config.yaml
num_hidden_layers: 9
hidden_size: 64
num_attention_heads: 1
num_key_value_heads: 1
head_dim: 64
intermediate_size: 192
vocab_size: 1024
hidden_act: "tanh_gelu"
norm: "layernorm"
norm_place: "pre"
norm_eps: 1e-05
positions: "learned"
qk_norm: false
attn_scale: 0.125
bias: "all"
tie_word_embeddings: true
parallel_block: false
init: "normal"
init_std_qkv: 0.0625
init_std_o: 0.0147
init_std_up: 0.0625
init_std_down: 0.0147
init_out_by_depth: true
optimizer: "ademamix"
learning_rate: 0.00088
beta1: 0.9
weight_decay: 0.23
lr_head: 0.0101
warmup_steps: 458
schedule: "cos"
final_lr_fraction: 0.0
batch_tokens: [8192, 16384, 24576]
max_seq_len: 512
doc_mask: true
train_tokens: 132100000
max_steps: 9130
dataset: "wikipedia_en"
Each number is 500 + 40 x the weight over the matrix's rms, rounded and kept within 0 to 999. Layers, rows and columns count from 0. Numbers have three digits each.

# q: layer 2 attention query, 64x64, rms 0.117, rows 11-57, columns 0-63
# k: layer 2 attention key, 64x64, rms 0.0528, rows 11-56, columns 0-63
q11:469479499475577497493495456519454497507554493534541510458485500521547494488518482508500480485449493546549528516472423502525491500522488490497516485493529482452492509493574508520553466506485503
k11:438449413536501527544518510438497443460541498506560493579543529522541418542431470504533500445525566612489448539544416509600419432475445482503439587553521434517493546476575509491465441567502608
q12:474481500497547496495499495525475486503564476540532520467509491532541494501499501497508486501467449559526516503479425478505518490532500506479518486512548477432513516480549496488524474486501499
k12:459506438428402487490487547398481527465577515517483526597543586512481447559416490468531562416468544577540537589540430480599415439426454507518430561501481431513480525415629537535572466511438627
q13:428501471441531491487548420524478443480610452497535519460475517554539509494523512512526540556459418637504493543496265431517488508564536568446503487496551488338478600509545486513623511472476489
k13:479533491590513514529443542436509484455533515533516555502505484513499496491546512518465528531494494539557472496494432484460528481442526529472501495509524521464482509487530523490557447509491518
q14:549468516525493504516478512514501539519417535490477494517521492491482474508480486481471438480522567427497516488501660573510473502472463442554455521510480524629492423485494507513426497539500515
k14:510534483519434511528416515520539496564414555508393472525532479450461503480515469496494455499423506392461477520467583538439505549524435472471501498529462497534505477499488497505485543526525500
q15:452470488458548485496502465530443485515568488522543511473481487538513491493525501484499480505453473564517528529468393478524497496533504485493480500483530487420507518506564487529537465507487507
k15:499553492493497485531522477445504487479510537508525491498575568510512480465529475514492518540495517575530460489559400485490495452476493536519505567538510471482496559568564494469571528487569541
q16:528527543506491524483497493488555483468551498496531525515463501484506546494520530495486548492511435522519476480487464473510562471508535528486511464486487484468494543497434493468530524439462460
k16:421413423471543465543549496502415504474576497439530521481572432524488433499462401511473480476442480548522481543471413482550426538504513515454467525512594478459555494512621560577560416561473602
q17:465483482447543482496531467521451452484606476535529525468475506552522494482506528482498522516458478593535512557500345472536456482533523518514482501527551483371517541514562495525555479508474530
k17:460535465521535505488442517459479483482574538501562464502516520482497476478536523488443550442488485561475529521559446488514506466529531571470468576451476502488477559483486544489545465528514498
q18:471472447491510466515510492500442516510490494487492517474510505550489440501488471485508439478472532513530533524485529514516459502508476480515483538501565485492502486495584490542496436540513543
k18:558549504521421559518434559418535505507481474503495527583449563428518479518513505482492567542565589497501487468546623551546488460418509491548457614550416502541444437465504482500470514510485482
q19:554483540563456530519459560495525571525354537463455515538547475449494483526498473509511417445550583334479522449499820600477518474455467422521505517508439508705488400451458507490375500538523495
k19:504548517512475504515507510470482466557451521517453490527510505493471493515527501475515437495519554425465487506515566511454477502499487503525506460501469418539500467528505487492484489504550515
q20:542514523513470524495488549482576515485523516491492513526484515456500542503509514503456537495544480503482458476509488480501536493506522533512500495489468471532480517488406493450488557483484462
k20:468478534526610487509463475593492449538537523472488551460538420465512589469474506531488478516448468465487500497447413503479566505534498523473556417472526506490503505555487544509529504477529457
q21:527465494538493509511475493506486557521399522469465490491518484486486485507479456513495420466516579401504530483466669562492473505475466432510494510524503522616476421483499495520424473524488518
k21:524541512505485493492494572521508493518468521524477448513464475498454472495511470477503437495517495470451505464449578551490510481459457540519490475508512494541453435524505462516462507513502528
q22:471475470503494480519513513491454496485476492522514486506509516536503473480494499486490432512466525491515528528517538509503473490504500474538519539509543508501521481528579506547504442533512515
k22:482528482489538499468545454501517541504437464503528444505488476489410497474473526550509539450554606428486488476497509525538434485486469491507500543521453509512442507489434448519486532479511538
q23:443499464442550494502547472504459446486590479531531538456497501562543475501512507511540545539470433608511499548502323434514505494544524560466524508521546506369512582512574504523593491479491515
k23:484486494515508488491553500459527550467554495467530525508494474532535508511514499516482522536543486508508508531488410514515477474537530532500424500521540460452457585444463530493540462559469476
q24:537489523536507510513477533512520548501385534464459487510524502477472486508474472515499440486522576376509492463482661565449493509470455460529521492525479518639510438487485518503431506517516489
k24:537496505519489496532480546532478448498423481478522482500476439510447500543526512561484470525534454423523471536482628515513562484543504445558482471508476512553495441490479494532448514510490496
q25:486517505484530507505539465511503470502550490514528495465472496517553539508516522490489546511478443580520511517489364466509505528531523540487498470468520497434492541511511517493534513477473474
k25:485542464455433512500501483476494466496552451581547558547503532567538468530505518499544489425506467578503541536508423507564483452513510462500475540565550508460471533461536522503488488474439555
q26:477528478437535482482515457485488456466624480553526518483450523523506521513495528499476592585468440646501486562514262409523489486540555573483480487491545501330499600541514502506606502486468501
k26:467516491469459513459517524489518457473534440507516512495537497514493511534461528442471503557481409613512501511534418472546490493520506589510504502542561511475533556516503530456517503476527504
q27:511502507520470514497494511460537520499459505486499498518512504480495504533495485514479501495520522465493484482510577510487499499485507517491505508507484522551492487495469476493492504497501494
k27:498467526551435487506592499490478456497469542539543482489456508532512513482496565476527509436523472508523531482540522507514511500453500464496471469473530480531555475529491529521469481468484492
q28:513480477510469471508487468494468499523431496509477523503517503515487456505485482495493464504504575463501522525504560529491437497483466484511488532509520517514491473510549490539480471541526545
k28:521552547543501515463451524520592551518455530501444412527478485449483582497601546479506489467577482435432533433461561559442622486522513500498513462490432477557463489538373479458439579463483417
q29:507517527517519501500483503497515498508532504509535510487488499480521518504521526498496553493502457521508465480502448466492536519516504523481533469487484487441520545464467501457512516468504464
k29:484475465497518487492507524512444482501593495522503530521565493613521440542501499470509466463474506570542516573584437488588437491493516525483445564540528430457523510487616539516546436556530606
q30:490481469504477500543497493504473500520439492492474498493505490512508474499470474499503441498491531460494519530487560523491434508481474471520487508501527507529508452522554500537470478527524541
k30:539561564577496500506581536502532521493434502499467480492532489426526557462539526518525487506483571437463498474476575502479591504449490504460533495527461571594534487516406464485462533498524397
q31:447482480475546485503514478531437489514525491504508475467491497532505496461509498488519455496453498537530536527475394502506490512535496505502524469489550505429491512530585513533529457504491491
k31:458484500486525505472467470475477490471530449535576521511491533539498476571521482549539516511548536570560535475502465435547508458478521459558427574547531475420426532476540519507527479506549487
q32:458490486465531489478519467502486481510587485518547504470489513528547518468525512492488508467455442581518523517473338454528491506535543519498516487490539442402510528495542499507536473503475498
k32:455491481529509503480509480513465500486544489454531506481496514494531450518494447479487533552522560544553493513481396521511478429449522537472501556478540527459545521483495489465549499463521483
q33:539532523549443524503472541479553530487440522479475499546515491462487515519477483506500507492546505431472479455511636527487540502469500478507494499493469488594503481476424517466450515484520483
k33:512521520476519486450482499481517526517496552515434481452533427504475496553502506494511425505491467416492518466474540498491513556515457517440512481516469533488511444481479512524478522533458540
q34:449474478469528468485520435500458492500582478546528512497459509534507512507529523508477535525456470593523513540521334437530475477538524509498495492482539517375515554526541470519564495501479524
k34:546514553511495481551444472504496476487527535516506425464485485487482451507471459464469545537454470565553449491468433473537535471495503543496506545518481593439420492497524453522593539456558531
q35:473507514473520498497505488491515468487603484514519531494481510513509520492524532510478558523484427585518471512482351444502530499525539538487503485497514493390496568509485490480554509469474489
k35:500548463502496500509510488467511509444561513464534480499497513553603468537494512479554515536479459599533534529532401465540523499538501522518443553504475417424495529506530524493539488500483501
q36:471498483497526486495506497526471505512511494497525507465497510505521490460512495513509503494478500526509522496479436494491497519514496525496521486483525504459515516527539510521528475492508489
k36:533466476515510491525525553514507546504498499418545524494501501509430511499509474492528511567511506519531509511443524533521539478510533545537508537478512440468534490503485450499493509520541522
q37:498451467473520500518507486531432516517499505526498492476501499538492465506490473488494454488487570495503527547486531519506449496507475476517464528511537497503500474511594483560520466542519553
k37:563610567574419523510458544417552549500470429478438392562534602438483481548504563492499556459557569461515499375589629447509464508430448456591475645610405556533485494452438459467409591463531449
q38:532491531556429541501488562473546562529386541471481507548546495457520477527485463516512417445550527364488482444493733571495530486450458436500488534495442488665497412463462496487400494522526496
k38:478511520527480504511504531474485482504432531466464458523501465493503494501504521475526451513516498445504542484479543534445520534486482485498497461505471455541462488525514524503502489478512489
q39:547518513562477499496486539460568520502452490472464487519510519438495499511491515532491539479556510433492475443530622509477494514455505491491517537520471540565493476477428507477457552497513495
k39:498509498482472553538501498532536536526417512493442487488459446489486533421516517456503413489553550405491493499485571589413509491536488501480429400476512609593518426513439536550474473494478517
q40:486500514467529483473511473502498481493582488513536510483485500505512522489524524503499539503464433570524489494476355446513522503532518514496513477493509486414514535493500485484558510477487477
k40:455494467492489520503573452499508462448585455502464468499525544486508475508451525484531522496511477570543491520571405474523483460476519523489520575521546489420519540460537500525536563503487517
q41:558528521539472514507463528510528527482413541481479495524511501451485508497500477500526475513522549422481505472502639548475487513466467480509491491508469483614512448478473504471440510498513485
k41:500440481468496461466519439514486526494534440523460553509502493510509487490513496512449454496527521484505520456512531494511486505540502475542508516501481464541514552519466540518400523508469519
q42:486517508462524484488517490507499466471622500519536547490487523511512529462536532500476581540483432614530466524501326446523528495523545548488502474472512479375526572522504487487564517483464486
k42:516490501513508525493518380498486456503560467480510479532526513504531486552549483496528526475475435563515517481488421499519492534530507512497527505540547481480489529428502510520532532469508512
q43:471503505486525497495512488535479473507539490528539510472482485518526498492523510529512509498467447546526493499473414471542511500517496496462507482469491483427507522502515493499533484477486499
k43:467466479530445523517459495444454492530557492443470487482504510546518485546465464507555524527470559558499524510488420515514522439429508480517458509547511474469478502442578521513548474510504561
q44:546500526582459528522452570502527586540347543463454503541532481457517488518487450521521414436536567321487492444445767585485533494464458421525513527511455468665530404459475510494380490516546488
k44:508529484493528484539473515539517493504456536447487484457503483477469491437502523508500485515497517407522519515488586541486478535525468505538495477497470467530477490492473508502471490522492508
q45:482500478467532482491485452482517471466610482544539523504471517517494524511496543484457576529478439628508469542527320399533506497531551555512486495491525509365510578530494477487576508499463500
k45:508484506488473498510506495548483529482571489519491512448500526481537491566475531468504531511488456584506489508543404449540499511506513495481482531475514474438519487511539488466528552493510484
q46:420495462427555459486530459522456433495646472534538512478459489558517518478515537489473550541444430630544502562488244400512486514566557569479501502483572491312511591536565504528607471481475495
k46:509499520475537475460529478478494521461522495481548505426511534506520475515557518514486573508464494599585516491484430455511468484507509552480503568536494554474490537470500470470580493513554473
q47:476518536498522484488513516511523459460532477506536509471492502505528520516524513511492551508496427539528493485508424473496537499516533531487546493480482480476525542472464504472523514448475456
k47:417423387432460512491519461498411471454555488582566532490539523527469465525440463457501475431500514608506555525550445502523359449454486440508420487491594412465495491495593522485532405531509544
q48:483512486467502489474507480479515470471594482512516501508476506514493518515500530494459567519486434590511494528510389444525512475515556543496491500477535509409482549532489496474543520478461509
k48:527504486462528540476463435489534478456570464493537512544469548517602490499537506464533505483438455577505508520546404428545495534521464522503502523531509472468486529473532511468591531493475512
q49:495538525494528503485493511514521477481554486495522495495492497482522527487513518493472527507490429516505487492498443463520535502522517522479522468492483481471520537480456494455509518458496447
k49:524433484445542543511471419548406490494562469493552508445508491534531429483475450505477511497461514587531488513537402526589420510476476513581470555517572445440469529491586506528558466538561598
q50:434495454440539485496536426523458470494633484550545523461478498555524501486506525514512536541440434621498520555513267409514490510548526548474480488485548478328507576524561499515603470484482500
k50:470492486490531471502484496502476520477583483519571634508493515546496464482477553477506588582528469567558444520567395494527507521533516525480523519521537543443475598503468537484561470463518492
q51:452460474489524484524505480502409512512496502509511509475494488541510464513485492520527443489481543487524548544507520525520451479491479483521503516529537498509510469502600507562511462532546544
k51:581559495531390538510447505414532507501519484522420441569533634519470458525450537466571548494612578525483531424602579430547468410408433461550431654608407503571474485403473431445459548467515488
q52:490501491472513496485502495510513481485592477515509524511474491525510523518517527502485577509481431575519478526507383458520533480530541521489492495479499504402494554491466500487543519474476480
k52:479572484444527477516473468451464448422572523533452509534493543516514437532515507541560501493502482552492506525498365486519481451479531517495488572521487494444454557512523528484581495477468520
q53:541493534585440530516448549484543570527372555492462489532538476445508490538470476515514421487544555348467495443505752588479522486455445425504508508536453494691525401441437522474399509529534502
k53:525531500526486488509520580505533538509413529458448479530509489532502475483489516476498490509497562438438497515468541526451524532454505539486486545498483481506461480512523524515471513519476481
q54:456452463483517492506521462526414511524505498512509497482490488539501462488515490482540427499463508513512527541486471498517455500520482485496499510507554511463502489520613512560510453541519534
k54:499478430428405527492481530351501518402514516556512466564571591502470446579377461487513596524575612540454537467535611420532434485422467380582354654587445439479513486406554443489492456544521520
q55:545488501520474506517489535492505531502415531498463502533521498480453477504477476508503451510539557400489488490519688567491482493463459466537494513517474480615516442499483510522455494514516529
k55:511552525522576462477514522482513507460405531482465483522525464468529464466497489523507476433495530426446467492495586567440512523515490461494541514520516572556508487519453537513451510541500485
q56:455474483485530478525496470524442497520516488535481518460514480535519452473497478497530462496455507506524534517467491528511460502517471490489503524516552498459499502509587505548521428515527525
k56:509470450498408525474550541492449526487476539410493469567552544527426442519463488488519492454521500526518466496473536450502464415426486461598466549508467464460484489424502477519506516532541555
q57:476460499521515496526478500523451520518459495487486492496504495533511481492519469490522432476486552471508531521466559528497485477512481455511499508501521497527491470495569502539492464531536512